python train.py --n_layer=9 --d_model=64 --n_head=2 --n_kv_head=2 --head_dim=32 --d_mlp=320 --vocab_size=4096 --activation="geglu" --norm="rmsnorm" --norm_place="pre" --norm_eps=1e-06 --positions="rope" --rope_base=10000.0 --rope_fraction=1.0 --qk_norm=false --attn_scale=0.177 --bias="none" --tie_embeddings=true --parallel_block=false --extras=["capped logits"] --init="normal" --init_std_qkv=0.0684 --init_std_o=0.0 --init_std_up=0.0684 --init_std_down=0.0 --optimizer="muon_variant" --lr=0.00644 --lr_mult_qkv=0.4 --lr_mult_o=3.0 --beta1=0.95 --lr_head=0.0152 --warmup_steps=200 --schedule="wsd" --decay_fraction=0.799 --decay_shape="linear" --final_lr_fraction=0.05 --batch_tokens=[8192, 16384] --seq_len=128 --doc_mask=true --train_tokens=101000000 --steps=8533 --dataset="wikipedia_en"
Each number is 128 + 24 x the weight over its row's rms, rounded and kept within 0 to 255. Layers, rows and columns count from 0. Numbers have three digits each. The size before them is the row's rms in percent of the matrix's.

# layer 5 MLP gate, 320x64, rms 0.282, rows 270-319, columns 0-63
098:138107129138132157124114135123109160098112152129121121127159129136125130128148154069122124124122153094124138149084129142094125152113148104094089097099161136118124078146161110211147104104132149
099:102125152136145126101158103073131107132139120113110111166143124147096159149139126150091102134123130134181127139155145140103119056104149122067157113123110142147137102093160097119114137128127127
108:145151141146120135143182137056115139104142136147142179139149119122104113141126116107112154135103134113106110167129110107068092129152138112109093105127078125079148132136127103133114113161126126
101:140138150133123125150128088109111093120139140163098109098132115161109141131102166057118161126112085138105129121152131133123098107135081124105105160123103111180100158168099136114135121143153117
097:128181092112136108118087115145114120113128139125121104134151060082130117132150144133121112138131109124093116120109123128090111126156151094084082158175155153135115145126118150133136128083083131
106:157096192138114090112155113118154131108152118169139121105115125109130155152148110106158101143130154143153115125146116072094121120131143131145082126081122135099091116112103148158108156131165111
103:115139147091161104140084071105103125145078133140135144126124120120146145129088142088098076124125108111143168165133122134155146113133138115129105138171154169109158130136147166108151098126116117
108:137105141115138179197123177129109139107117155141114140120097159148165130145121149111101119130109104102121107137110122094118144164113140100103137123126162092148133157159104155173119111096114167
099:140080119122119138128109131104140110127120159162121120134091097121081135152036153097149159128134109127122109131142132125134144105143165111113143101165131126138153118168106102146157096122150092
103:109118137161112083129115090057171105065142138114136124102135133156101141148127131128133138133128117153151170103135117095165122140109135133113129151141150093107139109153159117160138084137145153
106:112142095135114136152165152132136103074114117145148123102180107091133099109135133112104078109129110145098187168100124120110164103137134145148108137127119149110107130100110153145117126156136176
104:122103152141149139122125139159164114148136121167102153156131178148091104148118146084130098134099113154136159137145100119096140128136080148115108069151117138139135095079099095139105120143132114
096:140138134135114083159113094132123098121075150173126103090116110118115098137127127097150126134138140139115091135108153123160180150140142123140119068098166152144118138119111130158166097102098114
099:119119118129100149150118182129124131182111137160090076119146112122154120143156111111160097109124126077160176072101119123131147144149131133119116115092131153149099111150144140129148125116097105
108:123138134158136143144149059129139140127143140144095143170141127139102121135148133075127102161128166135146120130113116148151121128163137080105133146154122139164174086094158114074156123129110129
103:107123093144151106172147160161114101171101115112121117080083104137124104143126133110149140103162118166131105137097115156150127124141121137095125145139130143136084081127111118071155134126131168
098:119074100173152154138157132110114129115169119149153156141123158130138160136095123130105119133141104134126148125121121090086139063143138109135121056145130124120129107149129113143118102174156145
100:127120145127151122158123080148115109072126123138132130145163136164123141162147091144186114182136164149103081142127127101119109121160118115118106159143144104095135114096160115134119093122131101
097:123139144117097120105117105131126135139130135147117134171154091102119081144160141163125112122103102097098126157137122118121095077139189075110108114130142147092116142110106081144112169155123131
108:171137160127175144156134101135144100129127161137166131140143125143105087108125111116137103152108077112098119086114108141160131125133114117116158141117174102105113149080153101121117150114150181
097:086110126119103169120120148168129116142174135095146140134145130109147123107141154095138113108135145114118110180098143080142125162102166140120091154137131091121128100139085145145105109165158163
095:139123139118133134154136144165117093120145115143179158074136099146131133181186125153145164114143104127089163136156136120124132089133133130147127125152128099138171180131129100129142097105108111
102:158099102135094077122154174123127148123089112129106142111121107151116134163108131108154113144117093104166103133101138121150143135150093121160175123177131117167117138128118153123173139152166147
096:148159140154130156129151164114147104109102172131132152138092112108091122179145109110165155142118137139120128115120095129140122079114099121106139144156118161145137141169070093135096121108095148
100:133130110126146130102120125155107143139155132146194153077098127106118158107135127134141078081128155135122120116106117183135122130110166092153121115160092140154126143127135086110138097168153117
096:171122162123155157135110088145094141111131133153190145119129132131140114169162131112172093100127130105106126142166196111162148125117161132131102116099130109129152150126097144141112110139113123
103:126116117151161133135117108124136142103081114164095083103099155104134133165150078093147177119132113127126145113137090105154114156102161132109143146110141128153111130088097167094156148137121112
102:155153114121112168106170125102120128114121105127147113131156105121116060141151120104155127151074144127134099090123101102116096090166117126110119161147103094131187162131124129119138149138136127
101:164129142134167064145124152131131130145128129141134116102153132145130105107143098111144119102112097124096121133131102113127114158114151077146128094104145133136116146036156129142168095133111143
094:118142154166137150099125111061108109119151078130140147119123109114141160099074111112111078134151125133139158133112092118130110125124098144140112125161108144135126127128087137139129058127137162
103:102119105112107166119131128151120083138134141133121125117144167091086138110129098115140110133153095142141140112107130136108137108152111134098104102177135146148190098155137093175141168144162159
096:114119085171128087143111144141086128123171138148090148107098159136145157139125096129149110109092149092137127096123110105110123139090185130106113135138094127105118159133142116093164137107132090
091:128103121123159125128170095130125137066116164177092098126130146134103105109135094116097134137123117090115162164122136096139142112146132129122150149156157139127104106118107067163129116121093164
097:118116157099112108149149103109117113136145108120117089126155113153127129122137134121159097154093097126124119151129104099125097162138139140100155068164125138162118162182179156135123149177106133
096:149112145109205113144143139120128092156152135103131144147106155111092138107142140162151076152091129142119129094128136132128096129155152148108110130122134147154151119114112109094102123069166149
104:132104149139081116135105133072126137124143110088119128129117122143110125154085122112150072126151113142121194133154124103146144136175092158132121123113163112116104130100124119106071127109125097
098:134154176116161156158077138119090153159127088120117128123173143128138116130119109130153097128100074121128126112089121128110097128093174137109100087140156130115119139116089133118127107162099113
099:146101127155118124151105080161134105161102133103141115126134108152116099128115100125125098153150086114111170127081112161116112110124125187090093108135115157156152113123168096111119124128086118
100:134064158116143140143096137133125129162098184087098119150129138120137147110126157124157108152113156122143153155120121128165149111150115085143134112101134090189134130173127151130137097127110112
102:112082133130138130155128150099145097117140143155117114142126159127161133136136169148155106104144078136091140133113138127094124135134165176133093111138139155128089160116109165156092101107143185
099:127106147115094070109173102133101145092114149151125102114121146114131152143136117109131172075131111131084177131107103097103146119136132127159129141106140152114142131096142148125150082138124176
098:128122128153139097144115087166181159130125117120128193178148136160107123130131175127153160091119169144157113142145114112101117139147134122087108129119126164145141098163129140140146098130155117
093:154165143086123147131167163147107126158152113118168141114148104137118095173082123146113130107099100143169122080089127082115131105142153108127140146130128138136106116088126107112115148132170149
107:066126134147089142127097125163101133147128138160141137111141109110160136173117094143115116108144172133127112129095147111143081106105173094090122123138096118145145130146152143144092163089127116
099:123165125180092102101168114166110105108115130168086127132112117105144169115124131128113100109129147143118150152110117114077150108131124144159138168131124142125132119137130118138091107068132076
100:104096115130099147125091091118134096112097104149138161124102106104077148116149112150119097136111092146144123110167100125130155118150079130155143159129122125161100171097169124090115111137113143
105:142132130116136077114146124141143115134136151161113112156169112116109083088116109145115114063101138093119130124157123102106109134145095150137108204129144113175118159107125106154117115120123124
104:125117102154154140153139137156156132144168144116159137114146103122102142144152110159175125131164111105117145147178167126104132152137134134143114098109136126111102175169128131180117084172126100
106:148125139104138117146153153118142098105112090141124130127104157125161111139095145137106088121111103134084084082118140129085133134138179097112133132106116161131158138075131120079129095129158101
098:084102125057155097139133082158104126133114145127120103124130143132131167151125151107147116132125075098105126137118126126130148161105120138085136092115160100146176116128103153136164118167140131
# layer 5 MLP up, 320x64, rms 0.314, rows 270-319, columns 0-63
088:134122106121127102081156148115159164171132116100123119117060134118113144117158081164130140101137137136111086131144137153135134144113102155116147148159123112171120127105120169147115098120147077
095:108143130112140088149124117151141134117160101102157142138115103092178125105100136123145096145130144121114152140185113126132081146121179126090135159155127104129157160088155112114138106154162096
096:138119153135115144134146129174126144096119159129106168143109131106112077175148130146067120167128120136097086140113133132118103179170126114110117152079144112169161150121121144129117117128116127
094:090157091126122170153122118115146112109117141165137112117151120163119110127125145085144102098124129096089104112166163129142144136087107132175126096130148137136147113126073136120190140149110112
102:086082104152085089128152193121118136125153107142132132097116147106109151087149094135118131136109103107121126088157149137125109156100142139174149117152096147117144129142151134089129115150154107
100:069084099116142168156118103110123129093122146130119148143108116154137152117107079140172125118128154147128111117090130168127080145170097095143113143133144150136114085120106120118136158143095125
113:157127168138120144133114113101091104148131137160112169091170081152139143128167094135145139122166147129148149115098131133150141077117116123142115128151090131118121124116115171067119108140156157
099:112142122123090128101152101162140114123165144156075128135140096101153133107134123131150161115130146166117105105139114132137129186177116117123174142108084121127100170143120084110148119130150100
115:088157144133134122144107115085120166170111118122097122093100082109119142143160128164148138104109122163163125111134145137095141155133135197117119091143114108156117099111148107137103142155098125
101:133127117159124109111124111081123113095101144123147178133141162100097139108076166101103103169130121146169133127119125147162083169117122140100098157139123110134129097140149138145138107127105176
116:148108191184136112078164115125138079137145114124144134125114136136095118122102143141147132107129162093147126190149158129143143139137140139128156130106143117138178146143115109088129139151094112
100:188114106098101149140057162121141132119146120123121077125144101114147120149153173122113136137115081121126131121126125085110164105142117126111146110117097080113093120141154165128128119115107119
104:151127135101149159171118160123091132106195127102100121074095121126120110138164086109174140102149112160138141139145125132162152125091145129152111133150124113123144167116138143104108165135136116
097:131172150124092115135117143122096123168124114120113093144177151101098126113160069125151158102135104086107127147120117123149133114117127076141158089139154118124166084117130135165122117132111102
098:094120128155124158116125103088093143203164153150117150119147122129175136114124148120095102161121130153121117130106159083141079110120135123120114137119122123154140160127141100075137123133088114
098:091125127114130052155140143070107133090092110136141133152151163126111143122134156132136153135140135123118098126115133127120069140107124132118163156147158057112132103131110134158133108143124112
107:082128121121135091138083134138119127132108121168132108151102150096112118109138127086132179123102151161127129116110102140139127103105147075125133172157118156121112164142114196149112110113101127
093:165072118109125123155149137115132107089126147121146085122102150115159096149103150114110115115156127078142112123138096142130121129126088142159110118086158139161093127148075113131122118083109101
101:108127113128130120146136122125094128157072113087156109134138132100140136184151118129136150111090164068112137146080105128127114135089134137187105110141094161137134165115159145138134131111133128
092:126070167126113113108142139067116137176111147130131152140139114124141145113125155136116105106119126142097157101135124118083107135129158178131104139147166116176143094156111122125120106175122095
098:151092127149119130134127111097122132116109120145123137148104150122176137092176107116159105144106173134178122119116144157128131125119129119137101107149143170127127135132117077049141159101158142
094:124134121139128118119082139113122123119096137142118159172108112112132135111127166148156121120149122157122147127121160123180079196145151145102127109087122133088165122117083179133138161113130130
112:134116143102129150166114116134104138112084114122131119109123129099152186158099114124165154116149124109171140079077148155124170102109093141127106123143086142138112134158126171142154120114147149
094:145147154152120132115126116096094118099153138102129070128122144138069149150140149176076111096144161136089087115126113141100082116117115131171134120114141133124119137119131082151134126127123093
089:150158148098116128135133105137116165132051072119139159148131161130144098130182138125112122075091125143098152120166102118139121109150138143111117134127132127131119128121111154123073117095132115
107:140164136119156084115111124140084152125090134165127132097148096089108114106153151110164113173125115156163118126094126119096129182140152098138143099164141156123159127119127127144169130127158118
103:124127109099166118155185130136131136152084155129074106098111149114135086127142104120108111114118146105116103107160110150154119164120129109117121141097151096127088094073103098161126140133128120
089:146154133146129139155160116124083173095128127110120156095125108115118133133107117112119148124159123141102170105144168142147166127151137140120147158171115135106134105113143140143129138090167211
090:121131120123135113121119139144096147108121133162092105096162139095121170159101077125109148055123152094080115145136127120166162144125121119143138117124119124128169127080115168138131145141152147
089:133091118111122148179153159122142174092133144135090142099118134176144128109128139129135124148127076117170147128150127127180110102158106122153095124122116145115164127103167116171156109149126111
112:089144111131091171092131146163085114151100118127138141132126104140155157108157141160118113090118130140098103103140132126143137152151111185100096097137159132113138154112183115170113153126132126
106:123115134155117128120111128147163134166130128113128110144112123154134129151097110128120086182118167120191119147084113127153111130131140109088153072125120165140114117125152110067144098105151113
097:121083137109122078153135129139173122132139153147141117138117121109134116116159136137195157091090151128141089104131135148121162155150159153111149118093131153136097089150158107115108094111130095
105:141172126074143127133149125082121151125126144159133134106144131147128103130125114081147103147170118132115111177120095133104101116096144133087141132137182167158112133112132134129100140150189121
107:124167106116125180140127134130131135104122124139114107106120121143118115085126117068124198109154122136151088153125145135137135127131093102085154116172144129162130108152101139167134103110123083
106:112152142098195123127096177154156127111122150131129109140129136098114147116143121105143142092105159113133120155190161156089153117139130160143136133106148102150154100105155130114114170098124127
087:092138121115114132133169114123090121098124126129157188103133147083147087139116084094111133144144134137142115098111091152130138146103149154142129159159115128149109155126087068156131123093138129
086:114093150089113108103123152131090118100084158143134120167127141128101176120097161098101144142102121132158148144145130160158163149159109152141144144140084107115172135126133120146173126152117148
092:176098097118135108129108107120152118108158116100108120099106161150156143084125105127161088117183131185105104146135170092113112131102127117146144128079128131143122121108129146149149132127088125
113:126128109136169099142127152116155102150135123110144160124114130101122080117169096135114139108127149091120080119106143101122117145125131180136121120074092130123168157137106171144169096127108163
103:122111143132140104132137161122096122129127152139122086152126088116159124122115124129134171099215131140135143123079148096112150097154152160162092116144137099115112142122157096104117142100136153
089:133133147153142116114161139154146125152065146138091119133124184122074132103111120165116138154154113159145110130146123077095099154146152157128130125117159149160168154138122100149099140136110126
085:101129144107131148087087104146137075130166164140141165132117110130145151104158113129132148154100134101133114112099169097115114094109155113166114108147089110135111078114143138135112159127092159
113:141146125161162135110117133124106081140098159124150107160092160164143103101122126156108117132145100119122135122147139109116109144170125128133130114135176085119159176174098129110125159109135070
097:087136116164186123132120164135124121139108122135120176126123118133135155121111109140118102131107157142112138128194094153119110095097119170120168142147119129135156115147125110083097099161151089
112:187150092124109109128108179111118136133158142163127171124107107110135123139140109155154119153086118132158139105130116092147142103121106125142146134135139128168087175124141076160119157145148156
098:108165135123140103139136123080134107164088106122106111107150140129167124114122104131165143153083091151145112121136122145149152167134117111096181124141104149148131161080146135172140102143102152
100:160135120152077117115200126094160122139152153092109159141151139101148146069136103113131119165110160152132156127148111145121139130147140134129136146132134114148109088155143139145128177112165134
104:127107127158134136134160135120131119125092103202149138140158143111147109126111091144103102141105095164091149141168110174126130090115154114146155111122134133145109135127165124122124117197125103
098:098155165103138138103086120133116141147116162141161139128150136124088171141179121145109141115128103118142194153128080159112115116142088149137138119127135141187109136107149117101142115149105131
# layer 5 MLP down (transposed), 320x64, rms 0.13, rows 270-319, columns 0-63
094:081144120110145143136140175113165084119086135102137116138132124126110130095121150132104070145117137096136174106108093093118128125162097151117160149157107137107149135099106132087156155141110137
093:119106098135154149111158089077111113094163095121066119126121115126093124144102139165138090097140126169138105115121137088129118092097124147124120129138094143127105068127129142126126149132150147
093:094131183149112116088101113146109104126125124122100137141167141147149116151161137157133192137131105133120126121107119151164177168146146160134158150140149102132149164128094149094150135118104111
096:140162127132133126128096154111170139097091097140142139120133074181168136093159134134139145098161163126130151141124132109138089122102132141127158130173138113153113112118144137142126196138152107
097:158113097076154120141127073152142125155148119106128113124102132104135137125135132143105158121137146103153113148130132103089084075185098156145122133137175122132119124111164117103176124139114145
103:130159157120124136117170110126152108121134136104099157083168102119169109116123096123117131132169107132133172153120141166124107129171148114109113139076114131126149119130143159148103178101099171
109:124158124083169128110110081157144123150101144115158138135123119155135137122150148137114133128134113139140128169106082114132152099131105087175113105132092103099113132122110110101169079155162090
102:114098087143147111135158088173118112175139142148130093149136137100120132120115133137164052127130150158109119164143130174132148133153172104147148113162143151151146122122134141126140142093149111
114:157102145112141126142111125127128099096105099157146134131124104125119141130134137136146193129114124094138151170104115147137149178134146127130121106116141121048070149125146172140143155129158107
098:113169170146138140095092135151129147124116124118080147156100130145139111132164113131145167134181161122100115141183157150126142126138106111125131149093131178131124112163096089119140098110152130
116:178124154167078099130122127125103101140128154140108097156082105143112126154155156132134161149134131130112143128082106181137098113100148133090105115099141151142147103136141137152137098117082133
101:095126120164152141097156124181133083141149127102115116091106087122148153126104143102122151145146143103079133178146106167132158124156119109124155144156088108128132108135126153138178120131111134
097:103128073080152100129095099109187132112104117112123118115129156063101134110130110174126167145120127101135115112127111132084129130098141134110086148139148134152125122093111146111156119124103132
104:099120120181189135144156133099121140147135159113095113108123103131140132128102131146162143135124137109146162158131116156142160166115078124094092130169114134115160142160126164136116123173106156
104:100137108120135144108142071135138174133114145122138141128148110156126128125119137116141175162154163145144131147110128084160122130126135100095162166143097113114120095100105114069139106086092099
098:058109107141146106131113156113135124149137144107046128118086123126148123144101099100145146124149158159099122134154130086100143172118136128121112114132111148096133133171143109144124101129100119
108:121142101175156148164109114130143152134157095092125128107125164130115109097104148161160094141076128117144114161076138126080115105128126151129084160153153108150139122116149109146124122124146091
094:136106115125158129136120158186119107154151139152092158108175077096139172113151133125116121133105131101166134148107133125112135106109155140130147118165127151075151167109138134121183140112124118
098:115116140116172144137147113126158080119174117130148165135144151128148105111122113109142098136128107117167069076117108177098156120176095122126126126139136100147104100122145089147130140152143130
105:141131176119164145135131114145195090129115125126130123141100137137108068114130145124114050153112134113126125109133089080136130160133106105136175145118126107109156139119131132115160136110138150
092:116084137131136127118078089133114135173105095127117152117141107077157167079135151154109122136147094163148096161104116120123117151106111145117132115145157155140094107140161162110100112149134115
094:107133137165149127159134156162117136141103095087148122118086133131120143102154111101165111104128161142142132161176116198075134136106112130128158134172157131113113134126135122134129104119139173
109:089140147146131147121119167096153101097127154125133112167140133131173155090095160133173144126106123091141090140133160167118139126135150138082147104122154115090094125115139095134140107111150167
097:088142132099157125123120141144160146138148092094088152128144131145151145094152136092118090121122146110092121163091154122106123155133197144110140147113112095112099087111097159126125106155118134
095:147154173113123140096141145148091109152117139119068102107119108148118104153157168114176161103091109112140125099121106119097133142155108161108144138123179128139141106143152180129135118138106126
100:118083113111093138175129139106157128103147169116119153131159178161145142148138134124158106145124133095138109113077151148149132141107124212118143123147146130142137145108126093116133108148110107
101:142150128116100109092093148120120138109093113130140128111139146115130166090075140164089162167136126107099117110134103154124156130137121139138150082133161118110180105168132093109127162135099151
095:125096120178169107109125162164111116126089096116121111138150124165140163130082082115132108088131131142115112131165155144134127128151123140163141126158141126114099152144065120139156113140131087
094:109159068138162132125114100108090162123140149129130139126109125142123131144124085172094117119087104137117114130124101173143141111142126168158132168133111127126190088170104128105137122152129115
093:188129110106136123134106139172118140159126144159137124137122128149136109146179128118133162095132105114155133140122163095143124112154150136096128100108184158133077114105168135141100173115142104
107:094151157116137101136111084119136082136095113144118114152127122127094141153106165103098139140137114121155092100171049121124166090113127147135129142173120169135134137135149105138120128142147122
104:078066119165183104153192165102100117113136113117109139127132134144162138146086140119118162151139128152157106121126128104136131130120145100095142108100113143136119151107129147109097140106127097
093:148152141134143098110100097101133111134064130110132119141105141176151142107131139134130083099158138141146143127110132146101142121090126099159106147103131141119140143141160175092184127161085131
102:137113153085168125167148123100109121126089101134113150102171117098110114097111188108123086110145104097144152141118103147165134152102134106117131145159138134140134095122129168102139157161106137
100:116119143106136123145143137135152167149132143149077137123175114110109104133119147115093101117062104150137113153063170129111129089127072142106128117153108109114115109139154153151125114111125111
115:137109113121093182124116116111135132140135143158146168146141138134107110144131091120101112120149075088116112092138133090110180151154156139120128122095145151135145138087089172107096146120096144
091:127123136110141125127137126141125118123158084117122139122123145161131072148131077124110168150130174121154100107167084153151133114115118102151112156104113141129141103096141049106160136141135139
087:099137113104137158102119142125110128087150141135117116142165138101130136155145130117137146113145171140147122141094133161162145134090138114134127176105137083114098151124130136171133079123193079
096:160105098126142102136126173128096143155074120093136153121096124132143127144106113113110117157110156095108132143132140132152149142094127110194164103163165139135115164115130132108075125095134138
107:110093135122138122080103149132120140127129134160177151116113133134117146172145112160120121142135104118129155114123136071139116157093137176157143106098137124078166146122104110132102108177104160
097:117121086120104119054075128155131124102125135143112142144100178142147131114141115157100135122113134069111141106157113170108130187121118112144160161108154145152113134140107110138121126120138131
091:137095128106139105118116161134121169131101080143116127135129157120143136140153119137107085124151125165113107126076125113171144124107141124190187134112169129165091128142101139112114108096117144
088:095173132121143159138156123134118116159142109109165152135114149145119108139144071150119142167136102155153122039105127086098136090114118115130132146130117111124154141124088125108155133126128147
114:140135176129100152168070177120145165168134137112112130099143132133153157151134114115145107104087138149152093127077137112140118125132120137099154094163100124144135138111153132138133097170152119
092:116121190122112167134120172134130166122107163077070138121116126151147126170122107131133127162111173171100156131097121105148130130145154121113142107131157155138109095116129142145088124120139121
114:129119171089152104167171143182131125112127117138098163142105161110149151132122079113123170162120121129143098139099131138155118132129124122138152119126148138148141128159122150191098101172125111
101:177161109134127122104133116132089144157144090117080114142151129123124108121114141197114203122122147130106154094135165132120141156134132089159120159125108129117123134127117097149148135096107110
105:124100127129160157101127133167123147144108119149102149084118178128089138154144098147080115135139104131144107136112156150153140145101174162143140103118100161144157129130084159158123126172106134
096:126146132076154102119129137075147104142164117107128193149094112127159100122141135126125127162135164118131086150098116119159129137129141118127116166080143116122116103147144119079145096146118167
106:192160097134165115122140109105131164138144118102125134136117104075159124116165116154087133158126141139130099137127129163141098100107159124123121173079111113112084141148132146145114151106102146